Part of a small language model's weights.
Size: 14 layers, width 160, 2 heads of 64, MLP 448 SwiGLU, 9.86M parameters.
Architecture: rotary positions, no biases in attention or MLP, capped logits.
Training: 517M tokens, 7895 steps.
Each number is 500 + 40 x the weight over its row's rms, rounded and kept within 0 to 999. Layers, rows and columns count from 0. Numbers have three digits each. The size before them is the row's rms in percent of the matrix's.

# down: layer 5 MLP down (transposed), 448x160, rms 0.142, rows 164-218, columns 80-159
# gate: layer 5 MLP gate, 448x160, rms 0.248, rows 165-218, columns 80-159
# up: layer 5 MLP up, 448x160, rms 0.268, rows 165-218, columns 80-159
down164 104:450478574462546484492500455492486462478459520564534493542517574529539432445553566522528508438471495518478466479525538580541494502479564512504527498490429441464509442545488494499559473478548557535443487566464525512407566469494524502489512489
gate165 098:514486527505521448520510523529436543451482423541532479487486427480625453576478563511467438523448459495540533476511494525495544509489504486530479487472555552482508451505500507525503591519530527516477484537493546472466504504497505550426573490
up165 100:431584556518475464520446537513510520488524460514482539516447493547466491543433527524490484576512551458495470538479560496475518379396541493501480549509471553519511467457489459515544503500534501493465586548441573438489500523486548512459504495
down165 103:465531558419494533470530537502584540457527477453420511525453536553455540488580455482562462560533547506521520513474558486504516500485469557460505561466523496482476485492457534577513553509477464533586477498528518545488448483522482425600419471
gate166 101:557511518482516473492500506423517485460534531521513446494472461501583534497401541544499443503478497527519451565483353514477471520498497474569435565515477499463556556539487580402533479512531527530572490463504449459519461498505475485531575543
up166 094:598508498492485541572525565593443533535516477506513523557483505435498527394472544461411539517516549496505430471522504517512511551504508500537500497432486491444525443511502525498533476469504494453502463466464509452454492432500544540502557527
down166 098:446480476555474546491570504449453571491494483578547527459445465521386504557458426504540487494475500494549488556493512518498481471585576449471504480549444487476532515468529552528555534488497508455543515436513581463488543493506531397514537507
gate167 104:472481505541565457529558553567461526501488549519454542513485513500534523489472491433528525512546490553424490467560469523569513469511477510484544536463463516448442492634483556501458495435560504568504503433479485552469547439521531512504486566
up167 099:582485451536492508497490545462463517501518504570468513424461503507525561546522426510517472470477499534518533528512439539493512591489419505490454512531584551487439505439505500494510520499549527511443488621555445481419446504493443496466557496
down167 100:517483436487500530533478494514494483488506541436507543463500511471534560476485553477528573516512507529468558424498432430517568521487457508470536430487472527518462506445488514478434537552494502503507441417484559541522504500515476564453439553
gate168 105:531473500495461472534547554530514480535547521467519527594413494586515546464471493408470495420434528532574566543475535535491562510550488499581550486460496558509535518476472410516520536473496471491490440503529506476470536444525503488525489624
up168 102:536581555504463490575569466478472499455471432426463515495475490529539499601478475582504484461422481509446520509562512415489493567469510534503458512471497502509486566493532540500479513527539446549450517496566501502509549449492461512519465465
down168 104:463524536486543486539480458517489488530541496530497487432515448391512457539499412593527550576560540529408452390406494553570458484491525495489470499443562481534492482472524499476540458480520458551489471553474560512494453497489500474502559483
gate169 103:486489488450599494510527528495475491478490496503476488521488477479529458547515537500469483525438504474456509555513456495515514515543465498454457467562537538570519545436548492425489510542516424530534534439417494499456476488496475468478566460
up169 097:512520580534518454437530465522429461534476543458549464470473546541536536449439521453536511592523500484469484515571470440547481511523543454466495496513536558568535555510479500478507536453516414504466515479429485471402499504507487524456479477
down169 095:504501559445570484524516472555378495579479572508576510591517502535473540480501538442493500524457506502485444550480502505494507487597577509440490549513500535500539571470465449544435443540579451525549474496503517541502451481443482529487441493
gate170 103:537473444456438447467482513502518463419503482436547486520548502413476433525480532514467538485551501470453515423552523558549508457490532523458467505538465488498516531543506509487573574492388550506512470539461511502454520541395555453432481515
up170 112:500521451502493541561568456573517456551495384497551518504500509465541536524504493482467425526472515529543422510477565479534503451588531459460534514568503506579498493478475492555505537514434463472457515521479495523444504476450534524544474505
down170 116:502530516447464452414532531509482423495462487543502522537581463544528574418512500469459479493415539462513439587493491490497514511458549491496570459458495464501489506524475474466485509418596489514539499497516514568507476507543493486472449523
gate171 102:515496469436573477421482516468511549488469471522524436479474544494493461440465512570490484477502497507460492528488535452445528603406457497576501458472494535460552547504519572528480500489553532451483530488496508549545521521456490549552501518
up171 111:480489531470483465503508530477495578475571495416473498531488505525541487551591484485448449465541520520436496542533565509452457507476463482487457499479477473464436522494498465479554535541501458531500558425563510463511543522433535513566508413
down171 111:531550532409450479470593557523474521568461449520489511501473504485454423531427437592508556517527501477572434496496524556484458568521509461469452540484478456499524520456501549480521490484526513533548447529500482551514524525450464511542458511
gate172 094:463440567496422488525523482512537529525462534553464456477513452517498456449543506492530487492546481554466542535519411563522520444476505561465486474491567411480451433472501535518527506476530596460494515499446527454518531539497456472458542484
up172 100:526474454551523547524501498602458451506514536467544476553479532516531502564579512535404452445599528465525529500475564444496589435534563467542507457451486526571483526510484489511489516507488452573497489484537476531490531432509525529514507509
down172 096:565529451486438531438497524559454466493476535525490498494513510527473415548460468495447466510494528515502573454525506398471505468456468454527526433509465452454571491542500530538460443502473460515495503529551518485569529508474469435455429531
gate173 101:515448522552527497541541537472506493514446424474473585602521509481549528558523485517536423464419501489483442505503498437509499553455530525543505536554435540534466513523561513389505574610523480497502538447520500546467529449521503436470511478
up173 091:515561564493594520481552476469484521514513500486496463477538476523464474480494461451526515506501516447476394499536477459529492482505513544483491470489518421415500485446476555498473535487548515503547500544518493523483557499560488487536525506
down173 095:538473491493536520489493463493473537421544474508586469384503519470457487547505519503493575493467494520561553512524550455558472494526496462488421452494549478452522468527483489537506396414500496490512521429601456485555534529448542529567516431
gate174 101:508433422528515515479504505538529491538522601502523453482562496537599457527507409479486544587484521527555492562521417541575481427493499551546514477518574478440520428486555446431519548469519531488511554537522536547474471487503476491501540452
up174 088:471412499444508540516519518514460473475492488545512517497498440528465483493455481544487414500492575500560518403585501518480483526482491547467516502461485539529468412479491514479410531567460473521439456490478472447553495584542506500545500492
down174 095:508450471488518510391499585459504499454522536532495456501488492582520464480525431498520515533439579527473483487467426540494554510522518516501446513518499509498550489493499413505508550494438496561526513568528544568449476495466539438538517513
gate175 091:521539498430533526465414532521577514540577538564462499538503483512511504510483519427565528471520442462543432542513488482530488537507471514596478501473544525473517425483475481541532498534535575563491472475456499428516491463475410581438551555
up175 111:525494580490535499443491456440518527539510537516540536542519534528421553547503525556535513450500558461549464472472535445462447474511567465555506518507493513457564526447558474524472470510482475524535494577499508493499508615505558488501533446
down175 109:500476494510479538446544484453477472553539463483470512509449473530389527574548566557532532524531537470517587494501505435445508502494482499467563479482449524495396498497538540419485518498558472495553463550543446509448471471424495502506451482
gate176 101:485483531517474552483468425485553441511572511508443488465452537388474506444476482507510627516484511469573545495439580509501514504424505496446528513463491516448506463558478479525489471448482543439479477542452437513556549479557520492467419427
up176 096:511504497434555507576492470468491437581545520534528450487484590533496465522584528523386472472569514502527492518521495472488549560476441456497464405574563550516482463490429457496589455439541544526527528506446490464514545518491432486463524518
down176 093:473470572493461534528513481518528502499576430452404430423487480498501563595441459507450575576444495445527523482469538521461474450510606499485521552487513476473550527509405522493502534518501501464432537477437579441532483447472458508519492519
gate177 094:475463470450532501434446516572546501509532508441551512461404501513544486513512467557511541475459468524450542553506551516454507493520570493528452488521419493462502449589567498496463512516536514416529398505521531462464472500543461567462506527
up177 103:548495470455388462548494495472406504489539481512509472523432520529485612489515469452516563514489539568467454502472445477449544485494483525590473504490446550521432484451438499511455443424481517552560558464540461474477497487481546515569570504
down177 105:493501504474497494540453588469469494534447538489459538499519530437581518552480546498493528456479562444486571528540466520473430512483470487550530464537501516515481527437511504538456457517592457477508574421458545488547456412431486537537502485
gate178 111:534477532505448494436515520459533515547445506448424556488432482492514510505496528459510484517493531532533496516446527530531492491440585466428466486458567426505495496522517542550506578463454493372556494483561468460475425520470474533478500468
up178 107:504517504525530583467496504433512520451456599487505502460515480458510429483495513479524515525486485480544464533484488525409490516471508517436480537459455451531423523503479474610567469542488520523527589528569524495474429484474512513556513501
down178 106:492483461486479504514529514479476524510435559529496490538492519547523439455501543468492488495466588525498497498554471491511490435485495582437479502464526444488553498511473466501541570520448603485470495535530509535506527520520419528493491491
gate179 099:519602490486508467406508487589526537545453569502510475440572506502465442534464503553501476491534534519484492576490549460465574511511553523542528539438534467373431462482471549536485542440457514521491449495569551515541548504516487448510478500
up179 096:511487477475492419497559525565514552530534547479503490458543517446472550538451504504489439496497474460540461466559536511469455490430496498520546517548470540496448490523476556494428549459525484542527515480544476504444542488485500528508503472
down179 096:498493463449525476461518459499513500474496463528572510522517532570470454484524535443522531568491530508480534541529463512452459515487457513460537406489514556519444514540541423468535473503496495459464461458467506540525416484539495511506501512
gate180 098:508464452496556468524511480502507548463486519532569482467506473520596492521547425501481513432510411512454522504525474370491531586522469488487494520489504506443489508474426444429463562575567419593505502477464519491554506477496499505489565588
up180 107:519504512539556547455527554426501485465437473470523533520580582447522520527554489471525511545503583455567535547484478557432441474426522554492558524546509564482500489490497534498493495449504514462485532469486520538525538586563529528591499480
down180 108:456548530516454519485554439525511501516476477495511483450457478508428428553492553519548490500540460524482484486563482461512569544491456534533502516433515480557571464502423480487558471526456482495504458499549495429541461463505505497444539549
gate181 101:496527490481542507501414484487497507502516576472501496519536535500548501489523566548456507520469561439517491530526423492539500517527446485507490479405480519567453558537490529438410505556476509506535480454537515445570466437520541451483446477
up181 098:488491482513456568520524408520522570497483518485484502445474484489435520487474471516482518527550495479503500521463470542525495460527473495508526480483525495443470471546463555483485521438479458552465505541466478443450548466393428490460555517
down181 101:470466504545452483495529464492542513517506457505558462469441438515525533506488458544443525509536490512485513461527536514517496491498501471535492590518453564446505544503494460515534437485497477458539516438510571510482525516507425427505564542
gate182 096:455435456482456518526587480573595524558510538529480414466503464526540497435491553478536499404504520519509424525586481502522474448526481470585487448496554497471496527480480513522469480461483466510455439479515513534471523518541487521446449526
up182 111:495510494450416509512508505525544517515478436464445496486490511499510505475529452427483459598539474500541533483532480567474490465538479480522441498479420530488464479442437561541535536484471476582430513539531479566492481485497481528430502495
down182 109:548506449534538423521515482526549520485455464539569458538482533506481473373459559508527418395504486560547511509555467505507505456477498453525485553489523525559474546455537480467498543551512514426464498537470524468436497543550553510484419516
gate183 092:451542502534531504553501568423542491568510449480580524497519533496528393509496527494463482596492458542525460546495468511597469543459479433448503537481531516517523460474560466496576460481521495489535435517447413477550516531485486462406499501
up183 098:539541558488554530530437460450479459493549485504515582446452534464476483498463485452451474472492510493522519524511607528511481475461458546486531450541531455457509450468517454466485451526513508435556475483485463479487494518563474537504487448
down183 101:542490538560572516529493583416505521533546480465541453504457469440466530539489490477440515550489540504530482458512476422485507594464499526560481539438497534565485534454495473507536429532561502557471493522478462505551479480495506510507496439
gate184 104:562474487536506540390464448596505491547493466470466506435504529451536550603580517549438525423529437500531485518461499456498541513569522519485460489424489511488520442501552477478526572509505560537487518489509490496524513502498434494461496487
up184 094:565497519491497489478502360543451500494481512499488579455550489500544487400493441442491485547500534538539459507504534458513433538460508538550465530441501444496456452481530497457500463487499604440509561456522448490466512510439466461519460516
down184 098:523538444552509491525477450496454454468511486416540481417605507542529526535566526443580498457527492484477504483509503528533549498532459445518502489483573525452420496520494443452495592494470541467522445447436541505568531474482495523483427520
gate185 111:527433512513487533530574482492492495471511446586527521424523574482551541531547484483488577469510462479479543521459479457532479495548479480478633449523475556496501475581560549445524541508531501508557503521512444506534438480577466465443438466
up185 106:496459504552490547465463487493512456504420541545493617425505423443568501482468449526506488485540492452476535457485452529464505440517571477590514573535538531513473473591585516513460490549491429456531457443555496571516586521568471460500451464
down185 103:521543501435469545521512499490571499532528488511499473495503500513533501450513544438512471451385470537490543460531585521529456463550514518475509473511474490537516469522499517435521502466539509496466635512460537489511516494526499511529460460
gate186 092:471532462489546586489508513516518528522468444486527426569538535521526515495497514425495530401529478515601488549544546555493511460537524549499515490436492552467509505491478600538497488528443454551565515453501545464522485548553479484458476540
up186 112:534451478487433441521492484502577440602495478514491503442509500513586451501394558480425484506532563495436498453534481506498479466451475501551481493541531479460451455505589551509556491448536487494501504523530472455529539523499485444520598502
down186 112:516511488523491551478478479529509465495465503506469452617402500478517524472512486526499456530467439477521443540537446554471450417553544517453454540555508488461522537462459496504471458437494526408426465552476575503468406519495505445455473504
gate187 096:539429463471437489441520477538525503479488454486488524490508514555514502478531481467510568456493449502491481509453438454445485528589513479451452510464507460612525480447542458463535414530542566461428540453489497407518465535549502477576497515
up187 091:463429530477509476501495409550546470472560453558414533493454544455485426504465457460439455530531487476527438500486506476535542432515426529472528507535495482411506519434532465452441497416505484502512513517471481462589514447574530474529509488
down187 098:534440507507505492505430562515522521554539524504453457486458513416514522491521424492517494568542489559530433419513481553525554492457535554474518580498528405406547469471551479558462455512476503539552566527461512483435486549558515530546478441
gate188 104:464470506399494476433532438511454578519536539536490492486482478537504500524517517482489526510488554549465395487518468490500500499543483454496449479496490500479466465425550492600522516519607533503479543556532509573466508491522490561482507512
up188 109:526531507493534471569500481469482429514524600535491504478483549495479515440499450510512460468461461413474491548446492469468531535541510533533524505501499514522480533482495485603493449505479499534524511556438549490440491552466471492482488530
down188 112:463553463580498459495503448433567460488548588474482534474521480596565507523552581521488471483521576533511471475476510471491480528544454486531417550479590568474487482500550523599499455497530542424541510522484500514517522507499529475565488471
gate189 106:547485462464482508566510481508487490504518549522532479463443472515501455606493519495521498469538475475464527569488442490447487527538436519508488532487483551595521516490515496520433492537569537509534488586508527485466499464449415541485569592
up189 109:583510484419499463491506494446451476532533522485498527526558543505524580527576521456515522538517519504474483538538437516510463495490504516529474520443504464529485485474439497447520504569460542553560537578463499471478434460476482540522539437
down189 109:456488585530470534479520556497529475558490589549449493507422501473558428503465412534494490511540537521544527537487550505539487482462492475447491499487473461488542537515554536547495497439551468493510482415547474507541517474505575470461516519
gate190 100:523521476478511487540497491526471579468475448484519566530494458477520524467526489500422512572504475470538435519426494527545511500526497513529467500516499512474517506544492470480488506399484441478486478473449419574494480487523450468533532491
up190 112:563553490528454492495501479482545548524455593547478544506540409507575531513526572504500428511563581479489475512468462516470483411506468449534550472578526489510498509482494550463479509489505473535467474462387514507479461504501479447483484505
down190 112:474468450529504527434461549503527462524513491539460496505524452481500565562517452447533507486454524535522555455429474438560433440493518451499509514530524474409456459506518531531458491560521456533459551460460522498493466543584550505509530557
gate191 108:544546509455561552537506560466532457450493500512500551493533540451515519495439524539453456474481462500463448457498494453431499537429458507523486513607494458482485481521473584472541549481513486501517538518576502551555563543464533545539510448
up191 112:504457498466447414525458493523488542569478485529515484527497529568518454499488489518592480486508468475457513424522466476514516427554439473507483542426478513501434558574504477526444525473498516488517529486413509453464475471442463544480415523
down191 109:502540514520446447524481516602548557544557563520494466552489494497547470457521517513499624417538468455481482520478470542536481539471476458491532464466468489520449513506520541555497499480469431472508492440510486459567468462446463601440524558
gate192 096:511484466518436458438400516441530534501507457522518490499497514483479546429539495528440579508525453469491440564471491451484568488517530472548500576535482453579511541563521537474439446561532499522509521522469532452496606568445504537517493476
up192 091:514525433526496511583547576544483469426469479493556414530606475501455481532508454557573421486425454515532546500483540502510502496531508552475518450532500445515583457536544475458527526466480512509475499524465540547520513457478534469517500565
down192 097:471451496479475532552553586491526489535491512515439475473389515489445428478460530485465542470467532491478543528586521532465495527538511560476505487462499594494451498505471543497517544546474440432500488525523489533472509500583514529475503474
gate193 101:458478463511584525504425537479508487473509432485503541520495472451452439461495476439562481447490466565439474456435473480544509496500450514629455546570517476458443555491470445549522557525519489497496470493516473430481510482490432512478531497
up193 100:517499520510436435467497556501490531478470455403503515492592457463487532432475446471572540497511509524484460489529522462524521613579552539474489540518561442500458541539541517548561509456531463545515501501526482466561514488552411479481490435
down193 100:561487499482539474559447493416507455484488443535479449551567478542505471480512497448532483460513516563521513479452472499507528447412576499474522551499528513485518504550562443485506547532518510510475477533512492494479468547458563538459445466
gate194 102:547453455481522530494496406441508491571510492568507493431514501528530510470521518567505503510576535515453525515531456488574444537496509400504475526539476503504524420477512535531535484548435518488488466405525455529542493504537462547429510449
up194 105:496542527493567471515497468537503584571456502544528589488484485440484489485512536477515457512502542563492505471509501508417474483433536474546453484475533442483476496533550453507611502508484490439438499370558438498450510535515469468538534469
down194 103:523485516430495501527562399508554533542523486494514531491552446521482504470486523572532498484487546472427504425508463495536453506487530484545534513468472536561477557584516517460478474455464456482462513441524519505437496554527471480540499489
gate195 106:416481489564567579465490526508562505444482451455525463547472473406555475522517456499490460413537457468502483538516500494564570510526530480412498495472489509511566521474480532436506540507449481440498531547544435496437487575557531513512483444
up195 099:535525506422437453500427493502427502527532555459503482545467534466554500475402494503564551520471498476496499421518488439493547506551447625517517457424574507482545481514560406545502527381501471522448516501519550508522479457509492492502485551
down195 100:495536472503478566448425537509529532488461534492491549527435480562559492463486491441529530501477528504478483423528452405476518481483434518573469501479527497475476529543516528463513477532485470473418483492548487544582400514505565508483500524
gate196 092:492542461480547548544518488510387452454467547517478495499506479518475499518536502515516457545479470465511578459512493513546458534487451503460481503552560473465559503488545440548475541490518491434473476591517541421427557504442469571424494492
up196 101:529444551495521548460538449473473503538524532482500558501455485576509550494480504502532602542487444428494411454551483484473478543521450524524461548561510472522505588555543457476437479551437515473487455493548500589569539509513484535487475496
down196 098:428527499552525487511515505500566451549479519514581510504516507464523505522522492531480457445520521440541493495502409531510492557504524516566465519505536538408500522519483493506466523421477500460514518559480489456596491541509452530504511504
gate197 107:449473403485452516540480464570509435557528463549478457524496493576536498499504460493492520538384471433484548501484477403498417458459564526514518482559531492472455535418562507472465508550489521529541540524496526550491516491538448491471484496
up197 096:580545469570529489495487443496540492507440485592575554527516479460556560484537487488505484549541496421486460512565529539494534420441492501480450448495487463449499459513474433524583535449537549564496501451495468550557528541482508501457545509
down197 095:482493463465477446514467514590504454508478506497465472475537503493503529496527464469513579505513481521481490562457489471545490477475540448468480448574532507434514551488632524469522468523470455513476466530486518496486537476512422540519529446
gate198 096:520553565426469526491528482448543515545485411487447500452518435491511444512517493514461505437530523456519486560493499464472467534438499474553526478557572442528457558491503482500521557515516435483490481486497486471497467476498511596532499423
up198 103:548531490506524526537483559490475489528444461541536497552473507440445526486520477528544557447468508536482558485476561461414556463491482505469503491489563521504404454571513475481561460479513449528485465515475531536535421509521427613516560528
down198 106:463474442494471526576453448531520453413454459480530510497472491479460457484510445507503449490562440415490466529494490520503523534541500492557525508466468521486533491533418472482473531476552447446473501520502473553555420432554467381489496536
gate199 087:537474497521559562531489504479479500487421502491512533515495418532518524531433510422476475519507531546496495542552534517554467483599484547512542492472491580567489510460533500469507534488505510413505547471532467475547505509442434423483460460
up199 090:525529522464520511548505440471517489498508573546541479481520571565454439524524443569556510457482547502478486443545490535481460485434518499522507497504567486521461459518510481493474496493523474505569426503418433405571508505435475474447535485
down199 092:441527432528476629488529504505481527522550428555504523445515533515508470490505479494503459479506515461560437521445496463510490533474512514455544549515538496565428414563457496538497509542583454541555543461508419481580540555466537571519521530
gate200 098:539479460518425494469556487527461516498542452513490504545527501519559508439525483430435529469480495451468478492517543515540445491491490532499491514525529498554436494477454509478448471509533451536530484506517494506537528549535481501495493641
up200 110:541488540432559558527492508556487519473581438500468445449532458436516514496580494512430497488481501523493460520503504427481454472487499540501507536499490454503518482474586514470503497502564535496537446460469452520551554517513523556540519519
down200 113:530502462512438523527501553467508527474522483495548573469482543606505577507510507524579510477464537509583481429472506529536479557536552514572546432505497535489465508507534479493558502494556543595540489460466556433551451533464489508481521419
gate201 094:514486482501494494470495526486522459417539512490537590524464490559537524547446546518509450504481484508447509561560546472477437587482484437414445495523464468500540493480549475496467458508425525494514492460466559488497526604508607461474481524
up201 088:494513494510478458474475483513488544464412511521476597502491491524474546448505573500487541486457451574548510493479451549493486596547436522430568481512524540537458513443512492531505432540483495541477522526538474521467598538490513497477456479
down201 096:500465509474484557543504527492515479467568516492505542507492451504526498520448456474478396454498527443449463475541483505512459572485443378422522493482479434498557513544508527498513443549495517523456466535482493463475522572584480446453467554
gate202 089:459534538505435485531506480528557514427520499539489516463576442458478559507507531479575530629486487471480485472491543466492478512509502441488517565474555550510524507542455497448540525506483442473537490549531494391401453485463560477550484476
up202 092:464544479489467542559487448517502475494520513506439528487502540490459562515530472509548462554488477477501566512444542399544520504501402422452478528500500502483456484473483538534500562571521555463492449513556494458497460520476500495516491506
down202 096:556470528582527421532529520578529525485542508491446477467518533471530480487520506516511533579513506478586487489492529570495552522549519473511510578411485487521599502568464552503496502415491493529492476512468488450449492527517543481510493439
gate203 102:482508494499487468552521502457488480525560551546518478501493583476560454518486530461497460503486473497509481532491459445496528524466483510498442440573493466524476544491419453608468488535550534554512535500544496535548459446511537583517477413
up203 095:487480492487461502470483473472494518490467541497520598485557521508496501470450490564589491461505504517466494493563505462426545418572503422525466458530531526461498457517501507454391524438499537512526540552573490537506483520454543502517473547
down203 098:448487527529479474544486489493473501518502477436472424479499479451539482499465439545536582497463464473477513493413468603589537517450474504511483531519514466506514509456510587466557429566510424426401481492479525472479455421513457538509503504
gate204 093:492488537498506491529541493459466487426492464503410586545551541530488489494452473534579484447461522538563511422491438502493486502531567521546535553534499479479475471469449438450501468492516529458496496494472616513495445517523426465535523513
up204 087:501507559509530553465568533498570469428489504551425506490483520495509494488500544517493490485520556578440530431544485518520517430561559478500476502485540496429481492463481485441506479530580535508485483447423533521460514499507392423460503453
down204 086:499505505419564504495465542507529446483586478550457516494411459550528525422543538580530462500504571470504449464443512570488488547468533458439538463475467484463467478487533479554529550465611485488499475484484506481516515463588558499458559428
gate205 103:530498572539496481538531451483456488501442485450485537540455466500471548506464492482495546585556555513458483586469497500422575481461521544508502450503461564499491450440602594471501476514533451520492458518482430492419537462502502511475516552
up205 099:513482610545516478448546460470456478568445487485472573469500532571486510528554491400562464545486529500523561444509453551540439517499474450542555480501533597461559525405500468533493499525526448501465491484526467457511474498481609513525515494
down205 096:549488485512481472460497417491524476423512585493497391474522435457505497434494532545492421499488582480457538512534524468475492526526488530518525546483576547511500480539466423491485471509410536487525485489456518594491490497513490458446533486
gate206 105:437566476461413586486447532502511510551544470534494527416454465454460503458501442446472498444493461485560498502552440527468474485498524556605487431471516474507428506525437494519544565569544561553473487495522502522429529536530488577492583521
up206 096:568445452464554481393537520487441480543543487489558454556451535488478573485488526551487512481504558439571541493469559613506476493568500484500548458498490517561581578530544504493502471537523470440485550539516521515556531465465408541494476515
down206 100:528483484542508469534432521518448525473513482495493488507505515526522512490537453485472532586532491479489569444508462539513488503578527616441516491519495523554404522524395534455462513481495535456519396521498441560496481443524405428486482517
gate207 103:483501527452530464506455504524472493541508513499519538479514500433515467581469547563549551522481540485491457534473480447535505528479526457587547464571493487495465488459498464540546489481488558470547541539512410501502469400504460480468465490
up207 103:489503513440428460486467466589503489505472491551494491436513511502483471449489510573485453455434440453501494479510536482596583415553527536564505528396503508523490460578444498498522557426514444524469498499531493533506523524480542505566459452
down207 101:476495531519474612517548496464549477480510523514523518536454421453444478523422491479521500505425481494597488502500438446538536513515456507503482490504481521405522482480487442439451495446542605430456490533489533496422506474521493520462448502
gate208 096:464556503508437451490501471531544538574498466442488452495536497425447482527458485490462517457480522410503452539517533491510530547468496485421467497450528549459494490490463494519503528537412521513478446501549462502425464518546479541449441504
up208 094:515499563506467497459450518510529560495504473453436444466457479510480443530553499452515509452510537495601499540529459561562486556452476469529506479465503545494466535459488454519540539499438514480405579616511491441497536508535446522530575516
down208 089:450527487536529516580458457502479529494566568602580515591560458478469457534546457478482489515505497448524428530475483478450495415524480438404480545490508398520511506514498426509478557519469489533535496502488469505469475535507547535475455483
gate209 102:473503531523504481502517449509478469540567448506459500475437465498475490448487501432549485554398484509490498483491485543478467456469452496521504523400517493470524457448545414546505458464478513526557585530415473519564563441498545516527445556
up209 098:593478519474526454523413488461480510612517539502393534521470500491460568484522538586468497475478488407432516499486530466518496502527500421491494473425531472493483462486486497481552528521475496496485481476442457550571487538473518524515520466
down209 103:416578522526471514523475502467522441463549498493462534476475526469539527492464481495410499541450458480511513512481505543459510485510519569508494512453462510464527445465472482488497479448553505458534556554447518502522553448535479472510471440
gate210 092:501548420468531543490507488516552504523537506492496458479515538532526514487586500453504541489492443500482592500462507499502512488463468451518517575474583508504545539446448484461438460458430550409504489510546574438450435556411511461456498467
up210 101:480515543449531464508558550449453487519499504541550513458548477579530486532534498447492462479534434534594556498548399528436456484519502451493471560491484483486540526508435536504483494515434481455510475552518537505521416494463459461513542472
down210 100:445524478432486483530477489510484466525458541540563533532510517514463546494580490504422478457509471468458430434476507566457479496434498481458534494422484528547444561513528490532452438409469559491494482505571534476441471469493579521454521461
gate211 096:526542547419447423493456514490495480488419415572430555468551458527512525450535523528501518503467462468515453488535439501495547475585515537534467500557539511532441517587499482512571559479468540463500504516492497565477400546490564486484439476
up211 092:451565479554466512523468475536531449541483567540458503433459535497547443453470505540520537548513463477468395515521564467499597493519513519518465474495525597448483498508473466509502528499525486522502531413467418559415494634538507496534482479
down211 097:483490528491503605499437506500527411532510494519480520418485465520573445515532492546495491515503498462461389546550535453546540551597533596591440510519492531502502416509541495498480523429493523523527514519520432505489576498524525541508498550
gate212 100:483432495470506520549527488446533538469499540487523450526521428511505490553481518478476496478517496519427574494490464488466443463436416480448489438565563561461537501522485522525492500472476563447535487484518563500509424586558461452427518499
up212 100:544447498493410543532589550517470571498532482493529540507485465490540487491513461499485507431467508464438458540440535534511500514511512510466451487468550497481503454504540608465392508490497535481504477498505456473459444459497462468501471512
down212 099:488491531520472463470530489529508500465537458551492481492369476485488532516537516559459499525510468521520562504501554509558468539470465465509557434525493510547492439495436495506624595478455518545483512587420518542466553526475468517493533455
gate213 088:532527426475510539569483521522497536432469523414531551475498496543476520398489512492522557556539498539451527504560467492444472491510501544521564444486505523526542505524505473453427520499450488467518569437514426578565523585473564463544529536
up213 091:458507553488548477425570524508518512433524488509446513507571519440580490451476494428467488510557602509523429508501492510568509491526540480545523547468506494534568481506499504485512469464459422455456494474511530480454471430565496495507548503
down213 087:546486483474494484473494529509487532454502475511526464521438476570458479526511516496555460476422486495499527540585506496496454528519450470489549433529482622484447508438430461524501492498590529522546493521484507514507464531445520447462468433
gate214 093:525559555543445432467489517572521490528543553447507556540540483551446531542501488519507441479470531524513566435504461480507510522484473514549457473494522537477535586513475466553474579449485478436485470509495547544473451504509526515521460508
up214 094:502474447469501474544533580478551470482518577566561504537491506469500438519500439475537466402490555494515518470546466538467492481497487429562555493448444552512511481445494424474477526578408481453491517451511537463509492534497465550482508479
down214 101:510468535547473557536558480379512475508554524485418412563581483560523574486466439509443523455472472503517531393526493524534527468514477457544432501544520500501497489455390451539480443472466474527437597532524484543504464499463452495549403544
gate215 106:493501533470544541488520444529480455516483504463558516511465496546570470496600555483446573466474460500486505465509465496514475426516495504465484461575501548504496481491537509481522494500520560547458555460439459536473496421568512519474542411
up215 107:525514551520493448559425567511534524443537525509497520510544531518523426537488539435530499515519557458473478502590465515458489452560486407593483521469559525507503552500483479464524479448488465474548545472493486544532407483489486515511544526
down215 097:557524498510540517521496469507437481485523491482461510509512501505494500570525520524468514516477471572528561534532456426605435464475427483501468461482523550588449482532513491476460531490514487531466519465495490491484560540500472481435551501
gate216 106:467519425485524589511483488611500407469508545514502480462539582431528531510474472493443484479545514524506429526547444492466546467484574541520519484542523532519473494567530499496501447509474511483523507545569536475357512542518514506513602515
up216 099:591497500532402420548517486499498544533506499502472500487510504553434542481490514476511444480428559520478527472440502514454565451452472488462427493510525503545444458538464476456495444470504529495548508492469488519517490457523456445522454485
down216 096:427462492543484544474578515543496513473504467570399469513568491427512513520574432545434546471463486524460476491466542426507476501514539539541415452470500542445508488480539527571502482512564439506468476506562542475480509485541490511500566526
gate217 141:535528474445530502456473505472442550551464419542525522540489524535482484522526505493442530473512459488490498439504484504481544461464460502475483486571594476538494429517489551467470503510451461477525536490592492599488445514472503498421488525
up217 095:552550468440504517484565479483524522447512517518554450454493459575530474576419447532415492460454510465445547449505427470535473570439519534470469513473474521486531581525558444525506530514503489517478463434440537440477488496471472476560562484
down217 112:543493458479482464558471482426528491535520482519505534524485576487493471478551528535477479490553474491489519525461467522463515429504417460553464519441480464519517463608520530432533480461552512490490537540594455517508433485502525515471519499
gate218 101:453486498488470543466459540460468469562607570442442486517490484499479480519571519515453488548583497520531524564431498505493508529430519465501523520492529459464457528490484545510492544536513507488521424547523533461525549485472390592478489485
up218 104:457467530458532491564445479504523502534446549499462434485412488538444550486444450471521528536477585437482506470534530488548535519528533475538510523495556545568546468464429487465503443435526436520492471532480533480495538594512512551452530497
down218 099:531494438465457474390542533520522439575482528494487510471537531459489472457536525541550520443525545469550531490428523527531400508497531471425498533477441491447466487504540482460507520553508438570512488473496454505457534383437513449494505526